Weights of a small transformer language model.
Size: 8 layers, width 384, MLP 1920 GELU, vocabulary 8192, 17.7M parameters.
Architecture: LayerNorm before each block, rotary positions, no biases in attention or MLP, tied embeddings, attention and MLP in parallel.
Each number is 500 + 50 x the weight over the matrix's rms, rounded and kept within 0 to 999. Layers, rows and columns count from 0. Numbers have three digits each.

# down: layer 3 MLP down (transposed), 1920x384, rms 0.149, rows 1538-1637, columns 128-191
# up: layer 3 MLP up, 1920x384, rms 0.161, rows 1539-1638, columns 128-191
down1538:509443510542468470417540460441556512547541399480499627414494556472590523479477541536474488509542504395606458607538560501500481440540466528446432480552470426407497623549468525565501519395533537
up1539:491464403511565503529521567401466533483541476513405463460522492563523500484508552486495551434532499431450539502482510483514563572529497585476421539539508510490555499447498621519543594495615452
down1539:533557525469487537407553485503522531491541584593500502465509579494442535542403471481466582511427479514459522465438508530472518499443462456438468453532574493464389540503519489417578477505369508
up1540:437492498467554502553510447501597569485552596504492557497497549449467458454448534407480491523593566520555513546587486651523494435533378546431601500570498520516465461639557425524470654485561546
down1540:565498531379437583460485434532474512461474441559488424496415466510504540459514483502452456408541442526452498489448528578505524461509476391406582603465466483460491452506424526491449522460532532
up1541:459561443493542605575582544471461497586511490501597581537485407474494444540534498507608499546525475535431487586512521475451465562383584551540401426575512506471521510549480484544586535494395487
down1541:625452528679538512487478456618538568525433555502453438598558451522498513525469490549490479455456537577525513479410423464527500462476509436445452596417497544498503462397477530516530509500554536
up1542:459556498568527563596426610507512519419479493480508470472505532587596637537431446573530570525379470489565571442511501448448447553468504482506385426576450498527538582490555508517515513631450516
down1542:507492494479508462490585498489508491419488555422529479575531421459562500381463575440493486455486503516551553541541564596441493469469545517510625510515489509477445472435455513515473491421492536
up1543:585572467448523480451542411578539501526443466590587511503519417478454576534504465518512503509468582483449497486454486503510447442495469567555470499564515529508522428415438523576477564515477435
down1543:517499530516459589556498547501509433545481572520492530501432530509502353497558572389537435507535457470390537504537478418530545542531467507523469513439594476544502553481541542455552542518455445
up1544:410460585489427532542536513491504486469528591516585427425450486449616499545571546438543549500614556470520545479496514488348443520490565441482568379595511497429443527537482488495459415464505434
down1544:530469560510502519443568538427489498424407472527419450470468405547503343468436479489522625486584517445563533493473514546496531531589563500505485536478525535436602471432526490455428441579475462
up1545:379496438499494547485525595405522478445399492432531500469526473516499562479499437457390489439539616498417547519521534556448475499472439452500522440442488502472469532441455534455519524482457533
down1545:482456563425537557542460554530521468447481563503572470409532563484474590545458477402477586561575525545547511411420426446471531496531537621526539491486558475531572434530543471556491488444416478
up1546:501492550406390438433459525495483586534512512559521427471530525484515446549509546496526482553381507391522518519480469528545561491465527401479587518586541497519444518538523450477506406530589454
down1546:422622524520515519502540512533443425448526583510452466442458633439477520494478424511381529423550510563546492523493507484549472484492477537539433488431499413459542483500438557531491477495469509
up1547:402533564470519388452508459499466566494464520512408505474484502482493533499487501492514389532496523518535536547409524519564417403492447515457515510463496423431632488542426533489537491432529377
down1547:541484536529471517487476541453547415510505482555618611476469462409502524542441470498432478561478400491455615456533525491412586490490485471502465456497505494567503479496525529495556536509505560
up1548:541464438492512561564508553444376478516507589534490528496485584504552536544548520455429510554539571531570428552548446496456534442494477564426471535492487643478564540546571482464420519494574440
down1548:449507472434512446576541470488505476544492503421476583461558368486528487501447406475464463518512564526477465509501530551454485447455438480490560457522498470410427464416445503508515547587493463
up1549:510449505529483472462512578518459531453493570440516484453509602492478429458495451540443441425488450445501581495397563522504515543514509494559505529517535558496522496461407497479528443484553577
down1549:433542474562438502560475497488500534413494408467485517553487425531551534500599538537663526579575517497495435499469473546509491490443591554485499502584527517492442432533549444516509543420530388
up1550:547493528521463510589474495534537421519453507443455512465436577473465470539500494498483544481602457448492523462434520507507506493534515623553499404537563492560565439514471466513526496542505554
down1550:510446475440465376476453437550500599472556523490483472558554450452520605461535521513519500433438476498521550554543493495551462551522455373461564518452471519497418502442393578500492510403533526
up1551:585461526478543447471432496468550483503571533462495478422468420462496461456471506487501587507526497504534513492491489474483485530522534441535509546445488543512524542484526542489573555663462456
down1551:514555454545551449488496544531508474470532484515564492529466527509495464522512483548437369578346586515415510500590496543526510372394413457446524578445483511485512434565531488585506536451442522
up1552:570471535520546484533445529465622565475533550527519430512503520531498520544574489475492507526516506483536443544521508541558422462432468542463476519576525483508476501657664625586499483491442510
down1552:490448451473524563470513562506511537536471514512486485521599537505469509504539555522557487376495463430522515523456566494504483540558551522487533453495525450470529534483540470548462495645459438
up1553:563547539546523574524456505535477552535468548504497469517451546465585449458474555471524458472459487605534469503503512467561521391461475535423510532495479510376574487478543458499546551468569460
down1553:541554485445566598509572556415553524559495498491519549570550596488476562472523504496532485539521557497543509464539558532510476489431443429453530512545537567536534450431466587550528496541468548
up1554:500483480494522458469581572549508421579568488430391514502515420485448394521520634568388523422444542497504573489544431493468509483542470422450480600494460448577510506454490463452518515409568476
down1554:493522513502513513562490466442576509482516540581509471477532452387538501546546538421601505484480481505482524479428496603483442488495501540541474493406542533478445421512427542500561443562540444
up1555:513554529525526480516520481575483539476489501458438554528477593421449479536472495645622425460420551472399513516497393430502477563463525440474480460463514492554387525470416439462486424560599515
down1555:611466534449487491566479508460493497490494487497535439458504526513454439532514532481440519519489456433537499495508503463560545549436519431543476471577498583406464479550445537692595480460450529
up1556:495525486571515539512510515532459531520502479491521463487467474484581522545507515551552465593522455482463475456529489507462509505527587457569495427454494475427530514561430551523510490512542547
down1556:564521524466483464519540550485529529401547485554527450454529526525535477572495483486495575461473493543484502527462463482547512561515448586404487491511517450532616470400532435459492407499495396
up1557:518533469532513555617471510482556619482426518459468462530527528588488447596486488547463467503523395493478516497474440479481515431487490444469598565487540515497429620493464482441561577504464421
down1557:454539580500462477446509397475443528492472528519433489582507608429487578437528507415543514526431572468428492424482402529479483505480520474495410444553472429451470472466475475443545489546539409
up1558:466468494548471472502491467579473418478480602470521494556518620497568459462513672590425552437533450430453533510415475487495504578450540452378482485501520422535542634574543590594515470527574546
down1558:541443519545493486534540509526594481480591440479567516510524571584476404514427449534589492562501488573508423522445506581511511515513503544383531553631508499547485478489521479565518515507547513
up1559:540563533486482448451519485556468536408495537519407543453404478480496508514471540468495458468557479574468555463569477480503520564552580492500553588496534436456505523466598484559416484517557476
down1559:491459534443459563471493587473441482552534550493493511499475493552566426482516474541486559502523563601549501548399473433511480564491452537422527562469622492518504474589435468436454451480467505
up1560:532523433667510483521536470599474473460470474499459401464607495465558512448417526447561484571523463442506518511562505572544601537523558390457408516499457520482487530485514453407422406519573464
down1560:526483467520608530426490502474500577464466507495550372526508508537549478484548464444481573414560409411520483534446433545417519576453517467512533478471442502485442517466502436516606542560547409
up1561:539545568559479520438569515484459478505475591576548423561433472521490535534537543484549585410557532472429468447508468468415493494520453501546578501557498498505416506543488582606380489576474567
down1561:494456445515502485511463483498412502532546476465542500531556482550529483450459575523458469542482448467490531490498518430502596456521474483439509511450443483515451535518607537513525569417556499
up1562:388523533547435490548542519461445545472541621439525503455509436505529521343532491574513449436462527488527515439461594489499546491585501553562405456519587530442439547566509580461464485520495577
down1562:633493571445419458408435459505461460481461519539459497522473461494412547570459504448570471441497396544515484541496488559517468421443450488454494564578609491432454437426458485432457569489566595
up1563:471550495481554560436527557492443518466512530529544519574510606393498435426507465489562476494558531453528524502478450494455419548477535523477515476531426513450532531518501529514483472530547491
down1563:643485524550498523448528455483491525489491497568516538535368490530511654607448569485409500578513501408418571514571555575481403493610486510357502524587469514418518493450382412558541588470352449
up1564:491537429441470501398396600519543449614555489443431522520537528512530513534504534476557572552503595478565558484501541585471532564521490485512355507539502504397539427574483455550394561471533515
down1564:526515511453517514520510458552477463468559436528538504499430496498512478485464598553517552491477441414466516501468431475574498408562561465551458423459504522495422401494416471467482452567406537
up1565:588521460544600626646576434543459564533516476614426550431549482509442504526546469576511499522528508492510420529462530610557533456590511529471609496456527565425452534610582507462457512565500517
down1565:508489516510449487503562584492571480394545525521577377474502586483525422430498465443486548439535596436602532498454446440469508462535452479474563537592492439563520445563505534542525559498553501
up1566:510483483454520530443523448495460505525489506540426547461486425472538503545546486511523473560521506543529474434552525504481503499473532412479590430459506547502543466490498502447507510494469486
down1566:522472466524441435494407507532521517509445530529502507506527566575531476491562454491542521437596562546469506559500502546559551473495546575485503460500590464549451531502514481567508441503547448
up1567:434440547483495481413524531456466503473537520517485563558472554394521424581448581405563520484465594489541483524504475519485467499408500503481445570599464568471504504578579603583461585537518494
down1567:557478472530471572576537581504403506592521449412439473449474427607497562586395393488469427484437576439520506570589592480570480465457461507380672509431471551587544501529570402443558442494425526
up1568:447507575480549520481444438408484533515451536586458517453521497488625436520483555536393473520473563441489449509518464452370574519580448522502538464435554468427519567484436444607553544479619487
down1568:527473569417529523446467482628512377480543483532546512501499509583501440486618610503561578607470550581464474542452588490482447572496480517539574495531514518486472528568518550520451497494428530
up1569:542474524556497483475436415469497494488502497509414539484555557528535564539602458411445513436410487384445436488489545498493506505543565480479442556509493543543468493499533462514564549511497479
down1569:529522565495453447511504584506470399449454514443472519489444557529477513527453479552541445552540430488491495581559516492526526578492428557496512521556508502448501500508385445552459447470494504
up1570:529498412452449570445530569470516487528432498492494452445508497512535505503546552541490540497530472547511498513455561503438639481425486470615447474544542458456483533498559440497596495460537479
down1570:547517558411473440517473480508449545557510499599506487648409563523435558509400548531481534515383442534455518460519513516456431472537503549498580517499517357492494406508411573463489464492388404
up1571:436557618471448471490575600519515483457519489422449492512528484569459487429540534527485538476489483495502496451511460569469498501437520490472486550527513513561451485519460398482450574568568465
down1571:451508398582615573530399467486436481593464504502427562595534460500574482416506448454480564427513410555487536437552496410522448504448419496512541469465549555537414503520413602477404499485446468
up1572:466455506553478429509487484474508518496554469515381495472577485510486493493434540551524478518423570464512518455512633470565390509535443472502555478546596526497472408525481498592479515459509521
down1572:556502553515564622529443520521525440594524459481518568427442501524563514403470562495513549528556429561525397459516493486479667547542443521451576524553429469557482562490458547467518504509530525
up1573:557609512530538501542526546551545541474494500501573458557464535464547543507399526479514525506515443555527510538611473497472401487542509506548469540504582503518514593544411534542496461413418494
down1573:531510576493460608477514429535476510527437524495504434545520514431394522540626428420615477654539508441433393452530475553472550542549485520518504517478562425451443491526530505547515552616558463
up1574:483556507496530520543534566541447548413520421408457518461538518495500471508531477530484548515577511544511517555508583484589470478582509447497639522410587439624524464556506487499480469480520452
down1574:431475519437546468423479450443486468546514549658499503543557472471493428486573544484476465530499454476493520537514455488485546607526460568506455501498493495444521457479514517434454493454446557
up1575:462472512533468515502401468481467529511537505441520585496489473499553491381521406458535463538474557477617454556434490510532563524456454494544529486454454542437489510461473589426524476543508426
down1575:502490578559537488586458496498559561491559463508627509491425497500509492566490552538410410445534501450445605623521589486540515389568530579502501519612580542598520492403520515470585642539508471
up1576:464452497467512482482521593553513488557485496506471462445508537450481474564476508537563481488534550481556573535494531473475465565510499406413407434580537377514515437484442492395426517462383394
down1576:383700503522490517545439425498522530420446489368496550456558472468485434464634457497529480441542445518534528591481468506549547417542490462533568480494445534494490460429517495545450590593503514
up1577:391519451515575454568510445484378444552500506494463485479497585491556553406482521427577473481490440443570488438492499492562492613491490534516440485429452482495478520520451449511497578563536510
down1577:598484589516475372471503520510520557529546497528500476504520418480509530564452521596386477592465503462460511478532487454504446395517531592407470577508505446469460512469440462497517465451431537
up1578:534436472521516467444486552556498495450514593490553505509478495515498476524485429384465513494524479489466508597587494488464558457433474454527490380567451506507555475578543446513489418508502519
down1578:457544529509534549534507503530516569508392481454411481439504498484552469569420558525486429546525484548456508462521501517539508511549538502502433506431483532543492368522605571468526495510492461
up1579:535524522479480448416437569466493514402512516478535494402472492559450527554515572516538552515418512363466508530363487524528445507570400528529458463485467434485502482528444578527511474622505488
down1579:455473442562492527465487450462603536561491505546599484556551500534472639446428470506581478477498535552517552473522449558518460529532527560492486471390389437427540441503593479452457534600476560
up1580:549520509523525553473541516465504505491570457482433438520514451479533498566470541530500529485530461566499535518499492467431515474431488470495523540611485521473452383490508439510603526502478529
down1580:488494510564428518560505460502551450558575517546533537446561549531508557475530480457446450566503557515519418482562489507498483597555468512456483537490506385502498485490540533485474490439489506
up1581:528572533433546469418522542498424515555510514501490531526564549441471544490523444610536504512565524495440529476462502513586496576487543532487412414520473419440545453485541551487498475488565492
down1581:413451503476466532479442491523482448475506548454474458450426430545437501598516525448543521568491505454562474559507457477474500468431529508441407483480503536583556448559503419523522550474506464
up1582:476449551493464466465624502499512520538464447505486590434445499482587393485498475460436462572443536578417523455482449510575452451556481465527486464503550480484465466448523559442565518645488545
down1582:544537463559400556459509541500497458497491451505381530506466539456576475520475554419510626499498496446522565525465455575397545579534549465515487569505578532577564493491462487512381562469579518
up1583:556515571582496466463458543497475484509515563534567452470479502500520501542559462536464488523554421516564458532497475433581369493484508456447527430459414571547479618416493466565475462486467443
down1583:411550630533528559478527443437444537480485510493503524528504564475436475384474430531452544562472517483453508427501505617457525557537414491451549506449510503533484461492479482533533521478547625
up1584:486356507471411512476478559451490503514552472486492441465528462461411481562454410473571472500513498542531500519532479530474513464417499484514528426534484484431515529553460527523481566429495513
down1584:479536526518520598450563449493441485470440495498515546516530537497556539499580444463517550597460467534462553458485425482525536460497488442438542514516485358545501498404498533501502492517514436
up1585:503644481528565475504482451479490527533547553453550516471515516566511437407566466462420407465500489559432484487469544399419468564575489358595567610493502487421545421520579485486572468472453447
down1585:446437401453443457522568459514485540462522499544504479550497504421599589477477515607490412507428504351429482488574493440522502614395537604473432542526472526423471516400415528535516349515477461
up1586:435532436616442563565532471522486552528482550423536510529478545426589485502539453488531545541519473446446436525514524459531516460614425524577527478513500567501465567416510371530498505456467529
down1586:439523449337406455470543506478503451495494479526495500504508469645493511469586577526448512486541478506485468528471458493581507493463489538516491505375456515509516500589549417408397445525503449
up1587:594536573508533425497483554516505470537454552375517525471475482419534515566441499545414498514517488457561481538451496460513475540507550475458467523557478517511498567506495484427566480491471407
down1587:434497489394460496542529488476473531455542555548608494477493464490511487444531589490514459452445516503413594520491535468506510422571524511465556497416505472468417389563325574507518463514480568
up1588:539512423501481497521521562555569481517581527531575483527493377498484504515503535517481579508437606555485543466454473415585510574517484457520530361553463542582546485399478485500427633456517474
down1588:429486476509443509497438503484427583485503384533502504408498391519575495595543540492462601558605468520543426596436426565488555442536484519525573492531501511503562565496534474504506519524481565
up1589:381492549465524486476513477477496510504419567469431488498519497484507400591534526498509409459444565471533478506473487415510488568521471582555526536520520502543438417484475541464501456449444426
down1589:468490524509500543482494543534492458524506455472556498478468440544460491480520418453591528538491469573476493492500548516540472453563533478460498427503471478420532551496549477510496486505461498
up1590:406450559489429517428480479532461431486505488484512520478494508404508501468539518511409524542432487474544513574498461429489516430522506627601517440441482571543497532561541431510483516573575549
down1590:501475561385461479539493558521483486495443482524496546530578464571431478519557543511487470628438524517454530571506419559554480496398438506452515439508586416476440435484432496505457492466450423
up1591:517564517544529495487467434475452502425520531480570423466505576465514465480480611525463560455526459423463568491611504398438474548517480464546462411515466530486514437532501458487613522551618448
down1591:564458514521484520441477398535570422619562539474545487396500519481502500574502543426533370511541536438570462481412590478533467510544606486521551621438495501557576477506508526563496505524458527
up1592:472427471511465407470429462530488459504493448445422464472574576561515450519484548573487453567545453540517545482438539518496532549466434457479523543528581488554487449542474552449556457436464526
down1592:480591580457554552424544499485616530464503457479423528563543510436561380493538478561474529480492512579487509499500482518455489500474533527521495397592431508489493562488526478542516556527509518
up1593:529505533500472508514516490517476527482539541531510521525508519459472524512526503512555446482521516470404494491527490452506471463576433515538500415521470528596518552501491449504426392497442420
down1593:514498413513533497528512540496566465499498524532516473520543470532478522494501580575481506529604537504555412516478486573491488446538514536444563532493536420417536479625572487537465485492508546
up1594:512551498488565604506495509507474598469615539541424584565586499484470520497607464424534466474462460505561510510431457455426492532593446458536412524513514465498523531454518482520527585538517562
down1594:460505413502514510470448479503500487400481566582496478514498514470540524477471527593427526409521478473454472409465434492517499471532426523506544612417541503548498571472465452533428495439453491
up1595:464545457440506509475489565525553510512468407475541528555483541538427466501480418491588533579545528552442530479590492481470511376504478467494566465515510495469405531495483545554614501490510483
down1595:418505531450556537502450475418549549571450504418518442498430534465440599588482459518468528610418411527441531535558510547390528554519590530375386434568518468542541602627497568483408455552540406
up1596:480521492454477532564489618529525440575552510448540506477502577380537518518499473458567555393492475450594529442524541425534436565554489511449512514522439551558510511469602426446415506436440475
down1596:403473503513544494431500561441534428535578498648490410435495432598600456544521486530528428471448591478500474496450461489441487453509443519511484499585527435501524450442428572515529573501449667
up1597:482458527526507528484454542586574573480572512462650574538462515534561466513411572365480587523432558460326515572511484515537499495509450546467410499501446618547534508510513417477488533455535519
down1597:458489458470576464466527461480514463524468433497483491532568529564555517589501528588423580478473463522465515429516563514498508504463504477460568423469568403488604423541530575538416446426523462
up1598:447500575462510504473507512505507528543382474473543498546565514492496545430510591408506427449435523552437573407538628461531506582518499533550452473520428506533488472563515583428453501515550548
down1598:482543386559539554464450423582644548520478562441553544333482436447546449467601487553510531543502545441445414462535424487539479608462489374536491525517475545508501554503473472462524422542480464
up1599:575489486478459505522440500484430496487446468588519535496519460573487433481583509525400458525510476523494522507525523457453485419501486561570488577590542601580567501491507473542480521633519427
down1599:573498522471546542533564530418465537590453452532554415434527502480462495477367507535497473627461509475463521471522539435539423555536424450474530456386429535505609522563536438503438493451567618
up1600:511467469586527469497486434498468440418450496568553538483504420453536547490515566574563523512505534415472491524488463487439541496556522532558620486491479614567554398438570479510514467459522495
down1600:552425416509555564495509458548448515535542528570499530477535492514544557507525479542394510502483535517572440468533541505504446422422500561519573513410440452499458486523527414470563452534426470
up1601:520482521525463520551489565482457483454427557488509623606571533491545504415496425462533466524469558469587442472532491519551482493473521507505580382488543465436413473432438517466477514477578517
down1601:583518544474539417447511400531450559426454503505529503436469477470366546495429408372572482490531430493499502504475465480512453484507517483527548527469413496440536433501510494556506469435650487
up1602:572555468514495539498409610538390469621554502512572406620527443484506516461490496525483531498483534593466508462402613567484481477528466601480479463482562504415571544562516494522426437502501538
down1602:449505488490503437556463444515598386502569507548523509475500483526464507443464507453408481553611517507498556427490335442583507566448509491505530580464594475490555466537530482549514471485474478
up1603:490428562456472539557473458587543453524477504460537476464447554516440473459401535547479535455545507517523502528450439511477403487520526525446569492505559486510515503450593523522464439536506488
down1603:573543373567523533504550477490502495494498493591447551490550439496554512441570501517497523478497438478506524503554512422527475549511423610448528571547444479481577463566433518539477532570568447
up1604:456503442595605524508418516589447483462538583393488405474510475528598553354501498477475438487492560499482427530449545450481489568486456467539451528500481551606594453533457528465349392548529563
down1604:510485543463520495534575533464542524458471483541541394443525553474474452541449490413568541494474466472468557550458499575609572470514535439393518519460435567478534414524478589533438515485579495
up1605:444499424466500472500598453532571474469489483585426514506534495476566442564462534399501556491531503512495434505562502546519653400497587484520479418508567502496525587434494528502474445526505456
down1605:535427567526463446504359521529500421473411498496453473537433466491391508450490536487552514476404431527599524497487521430513451501377444455481532495482496588526492521489442504420521459576506587
up1606:493450478522513515528501433523570496489474507419492478513518566519500601454521475517467448491510455501533481461470502467457549520528538454552498451442467573432449459523524458539535482502465503
down1606:514575522488563443514490524464423490494551439516539458561501518516490450584453544459493570489547591498532509523526457488471469525439472546488535648578449387502530477574545487585447532596469496
up1607:435478412443504483535453566404524555511540499493509493474480495487512550501494579464469465544507486462474553550589512571484473551495532510537511460510510506427572525571538469542495419453397453
down1607:534587553541418569494508408432426460449506455507583541478503447470535543513564426524521554471568465466497488475511459504594490510569389469471496526473528527419478404551411506467496465484483533
up1608:470459448557508437467469458444579562571526514506475606490470459479619540568460465530405570489573469459496479489487469528432497458456566466493510627524411455519512555488495522397519583491445532
down1608:528483548492420499494570510447507437514580352531530551489537583520506437455597531552561526511397545540538482448534415478578456461483471584562560527445573513459509449592471458559514425368494474
up1609:533534505478525572507515545497545445483459393610484471512535434426530519489521525510570515454474499454479536597479533569509459538480516559421517416497512514600538467504501489510501475557545490
down1609:476472509574507442499537473450477475510528544506561542569520540490451521557542511554483575532488506505441437479580418470510506492462484415555540486557503475446432519561496464503554545406443498
up1610:669466558411506512501484461587389447432527485529582403567460526505507535517493475413556497404519530501549599456516486530473493438407404537456559474441568446484392558550631611506342474574519627
down1610:469562482527531596454535499489537487499516499472508508503505476555540504554530542561488431459524455586502506492492419480486485522526464503420435505550459482473507428451500515521529619537546403
up1611:516497422460518558561487460544533502505428540476597555499462532476513567595527508457584397481445426476535342407538540501414481592481499512531524457516511476536464575426480526474437452530407532
down1611:440534554551571518485477532510513477533498443438425504489453468553627460467561516542417520480596540539490530442462563501531538532507474416539517422461424435493505565566478439428528513438435538
up1612:542525502479524566547549468535476465531415527487499521476516475422480535510556492480593543428527556430543395501493575541493459570534510529531541489533512594403519467494546421551465479409604471
down1612:509482499547505570464490507503424560469537522612458504468547595522578472497525511471463474555549545509446532507431421477602457574452498393474489506484510542587471513478486572522515517590516575
up1613:454440578551531481443462490465448526597459575501565469462462464470525477571422504477562532490503437489463558538404607482522491516495425486507508629513480463468428497460505574417543553440447509
down1613:569589548443478566520482492496552472455511467582522532446510377474553418528582494502468523530561483482413630482492529502484492524606496532557524510546458484595513488550431567492526462535456514
up1614:443476454566497436473468589535463537501524470503463554419445562501666612494523527531560528513478438454502464582545503519488461509470528531449531438538425531536438576506533481621517520492416478
down1614:590557449525532492546560506466531493483426471550519506606530479481443554573463500513543433522489477472461463377479551486525425453465527533464494514487522516486554484450547577506509472518443502
up1615:518455508510477491447484466424592474466470497596528563392551503469542405524463422517528602488507480531492516522468544556440386483582560567554494441471522466569496461468361528528488544504430570
down1615:498485505486499392498507404493536498537498543399523450562482517452427518428436504483488444497489577447508474457522510349488481547472454564508376496486473461502510498485485460470549437558492610
up1616:496578461439536378643509495585481492466486443492491465523551541482557498444461536458534446525470503521505497517458471488522462578525462575457431468541534514559527546455517452458475481529517434
down1616:443475469452564487454513474536579474484473521539463516529411414573560449410518497575451435466563515541447524560512479507495464574519528534459521578459504455494444435541489533527458505455416507
up1617:409552399545626483451512529462446534527512486540503461568480508577436476456447495525504560535492556563545431535532477533492518519575403542457488512531442468553515566591526521552534453480441457
down1617:433548493503473499458553487451557475473498471466518364505597515514539525518562403510550443497503462556442460468434498495526489486680473548488452514408538490522605491554467431498461508579534455
up1618:451467491548414498492511483575452464516449474491523545440472481524402434585453514463549504582478438483571420442480597492506427536464479576390513633480476481544529491560416521476502509427495468
down1618:483518523431557523508454508483537413452556571580497503516475525509472549542451467542498535472505577500536503616526480503471527512518488485559525463481505531416502545520535480518566516442431477
up1619:483427465564478459462515432576458499482450587510532477495476534497542441504413534552517612473497451510477495477536507529545521568489475423494542505510489491404590509564604424527506559555514556
down1619:527524561437513497500496412441460568592533444453468437458504429543492498511524452488501337527497520522526440458507500454545542480451502444470529523472509520495364453530445542498452493499482531
up1620:478505481522494365487592508574462539526467462465542514509470514480436493528548467507527504513512489475474479460490559583547530429484539485567513519408541425424391409497438587509459472441492459
down1620:564473527596576534461514541451594480404523464531556437514537556516531558530608483536530527649464595547437529478485479387559476557507431573615511464456460472563519503555510503488403483509443523
up1621:461457517523444465523595460493563475451464606557581557490580488503545493363467490425601465490605605468529512438486514531504530603480470455472492538532512514499471510500475522419580468374492526
down1621:451416459421471497516389464494498469484467434524386471537489383596465421490501417586514474460526458450528551429453499501430549513464525474524432454550574423429408484449425428540492510495521520
up1622:525606525483429508547648490494555526546546464457590465507472586499496458564481393546514518494474537445652507504523437510549537492472544508510546599534526547473409495489413454515395467427450524
down1622:555454511555563506449493422411526432447443526542475510560451505498490541497606538428530433506527435547488522523471624526465549577538433471556478496457529478469497539495563559458510511593572456
up1623:441451512594415479540541527488528493627510471457478513491523520482550597474480398505542469497524431526534451484431462619463508580525550491490491526505505537456488528492541521547559417492509543
down1623:500591385441536551521584488435456468551479542480586516522507549422446570514512556647546479441540496558638552489570508510504474508535512408524526440461589504504569433513499438455548443435516467
up1624:477555450551411530488533474507486522503463567473459548572429535548455396521557508493537432514509508491501490529504582537511489465479514509465454533618538484527609597498501546537547563527536531
down1624:512466527492458534499453495455553448541561459533441492520471434481469499558546465518527502493550428513424492503540435525426565467499571596449488545491509468566469483515453545477477518460485490
up1625:554525512509555534486615523516579451555439453434376592509500410602483416489520494470494595519459554598507501409518491529493502503507406459560409558571561537412471496520474366347491542431469534
down1625:456555512452482447473524510466484492403470499546480493649482564518503502491520459507525538410489508455533583489486400524540577487564584536501518532470439498482416573481409532480468457428524436
up1626:454491583581503552431507527462507434500417492553583588456516451512414542447493534527445626473490580471486522544546490488527456477491541538484436459520404494562513481464525507465461474518545546
down1626:551403534504441532478432540553580497460520509437466494533486529454526517467442457440447467492446433498496444573501533466495480549480511532476477469565462551496504451490519503502438422456542532
up1627:543508373463578469574518484492510628488517484528560533496543483605563464532559539580534483520616623522525472474429442503496409551498486516496381550536427404376472575499462480500513469467469521
down1627:492444548480601547504492466404524502512382482473442529635448605497536531511583600467500407497448478477488533518463407465524475534501435566511440519510442528617514438536542495485543465519513541
up1628:449431535429555498482500466479506569506435490498527558471486468491480522509515495571510562577462511452410518428488526451487459468513441416512530541593574500581494480478425567497507519497567510
down1628:469578476558407491617578551438492406486521517564493471510542538520513525489469473463557490484550420495602461527492537550555519491534493526487517483464514519449556425472541464538485566490510442
up1629:490556554497458508484546487548479519576421563457523470539500595516580503367467498480583449504395489536481538520488529463496621520457445512500460447485514468552468561409446424506570474569521450
down1629:517497490508536567526513391454543478553532592499488471516458518501529508595397475513430467491548418486498440574533437503492357468511539447449622530509445447455510550604572546471458465462479527
up1630:487432543439495526421518517571533499492553460536506628503496551541581498531475516501518479475446513466497513453426493488492461518532501607496543488522519475446509537600556498419405451625477466
down1630:469480446491562487496486532543494429550464478429409486513541499520460412446526481483443432542489535450521552496540496585491564530482474490453422408523447500565546507447534505556458531508482502
up1631:480459440515552454478548486500517555471386461522459566536551542470442510488505503526490486547606512495492499493563521432538417485462457465426445522492461448549521464449479427439528522469500424
down1631:508471554512401523485450499478502496445553582499547441492400521519574496513490500400500494482554438505507473422507449474520523509482489514523456529511502519409530469509533512491421471489500520
up1632:526462448495558494478584580488480499525486495534483552452450462523508476430440459415513527460425538502563511620450531552529418554582517564509464475594611523483583516560422573527502432456459452
down1632:496530544554507511472457502470547518552516513425519480523524475513520462539562577557486495508544465562505501474551537545557513480385444486525543542476470480544454508501458539502411553485586528
up1633:412433547446480548562507511456537496494563511621503536494528576461512516507560526440429502536450427613608451488465429566582558549555470522505507441481509510514388555497428584503486517491547570
down1633:468450448501537560514479642456552528570479593432459507461475435380418504560499518505623542513467537384454487466563559519483458523440570491466416545419507517459532457480534486446474507552464537
up1634:518571574563434509552535424516492511503532431435478478483404370429462531417493559523517520477564458495465603569443571445550514575466480432556425394465531568500439515463483686417415417481560574
down1634:478496498531488569508463529446537457505506482484471504493559535559467540545537528528527457469444480419462482460581441474543556445513623488485579505598424496414417503434491577548549405441504511
up1635:400568497487481548529605474466529575584507493480457465568613437445475606544490425530517440551590536554476549554523547497550451529468472455517482497493591466518510677488498586593392397519539505
down1635:464396540439470392486453540506495539600443499529520527567486463390509500395500443498516446500462482453536570533448521495456475586550514439419434568467543558490424451550536464487405437451352585
up1636:530410514480414471469507531461473438534504505467498526496476612405486569538533497533487554480473519498448500522486556488407467552471535449495486510448507482519499536457558488557460481507523493
down1636:559551445461473537494459498450525576490545562542447507497518465456527515479454537540484410537469479578521504515610599543526487491450550473520490504519481590502500581485430571408417491547548446
up1637:472553434500518504523445453552585497512468490500498498472542483472454530499432478423463477484557552427486455470530505528491563483524548580524589536474499611463465458534450476512578480501573489
down1637:555528421523538498502504524493518567528502522460467580536508490562612488501512537465507456443573523514509537506441530508476451462510515505448560468550495490459462479496493568639449496541450489
up1638:545474490614510531542409460411592472382557499499586460521435388519520471542470519542442574423461435458474515497484509464396556496442490469453458478516592518461495528530477576470526524505448471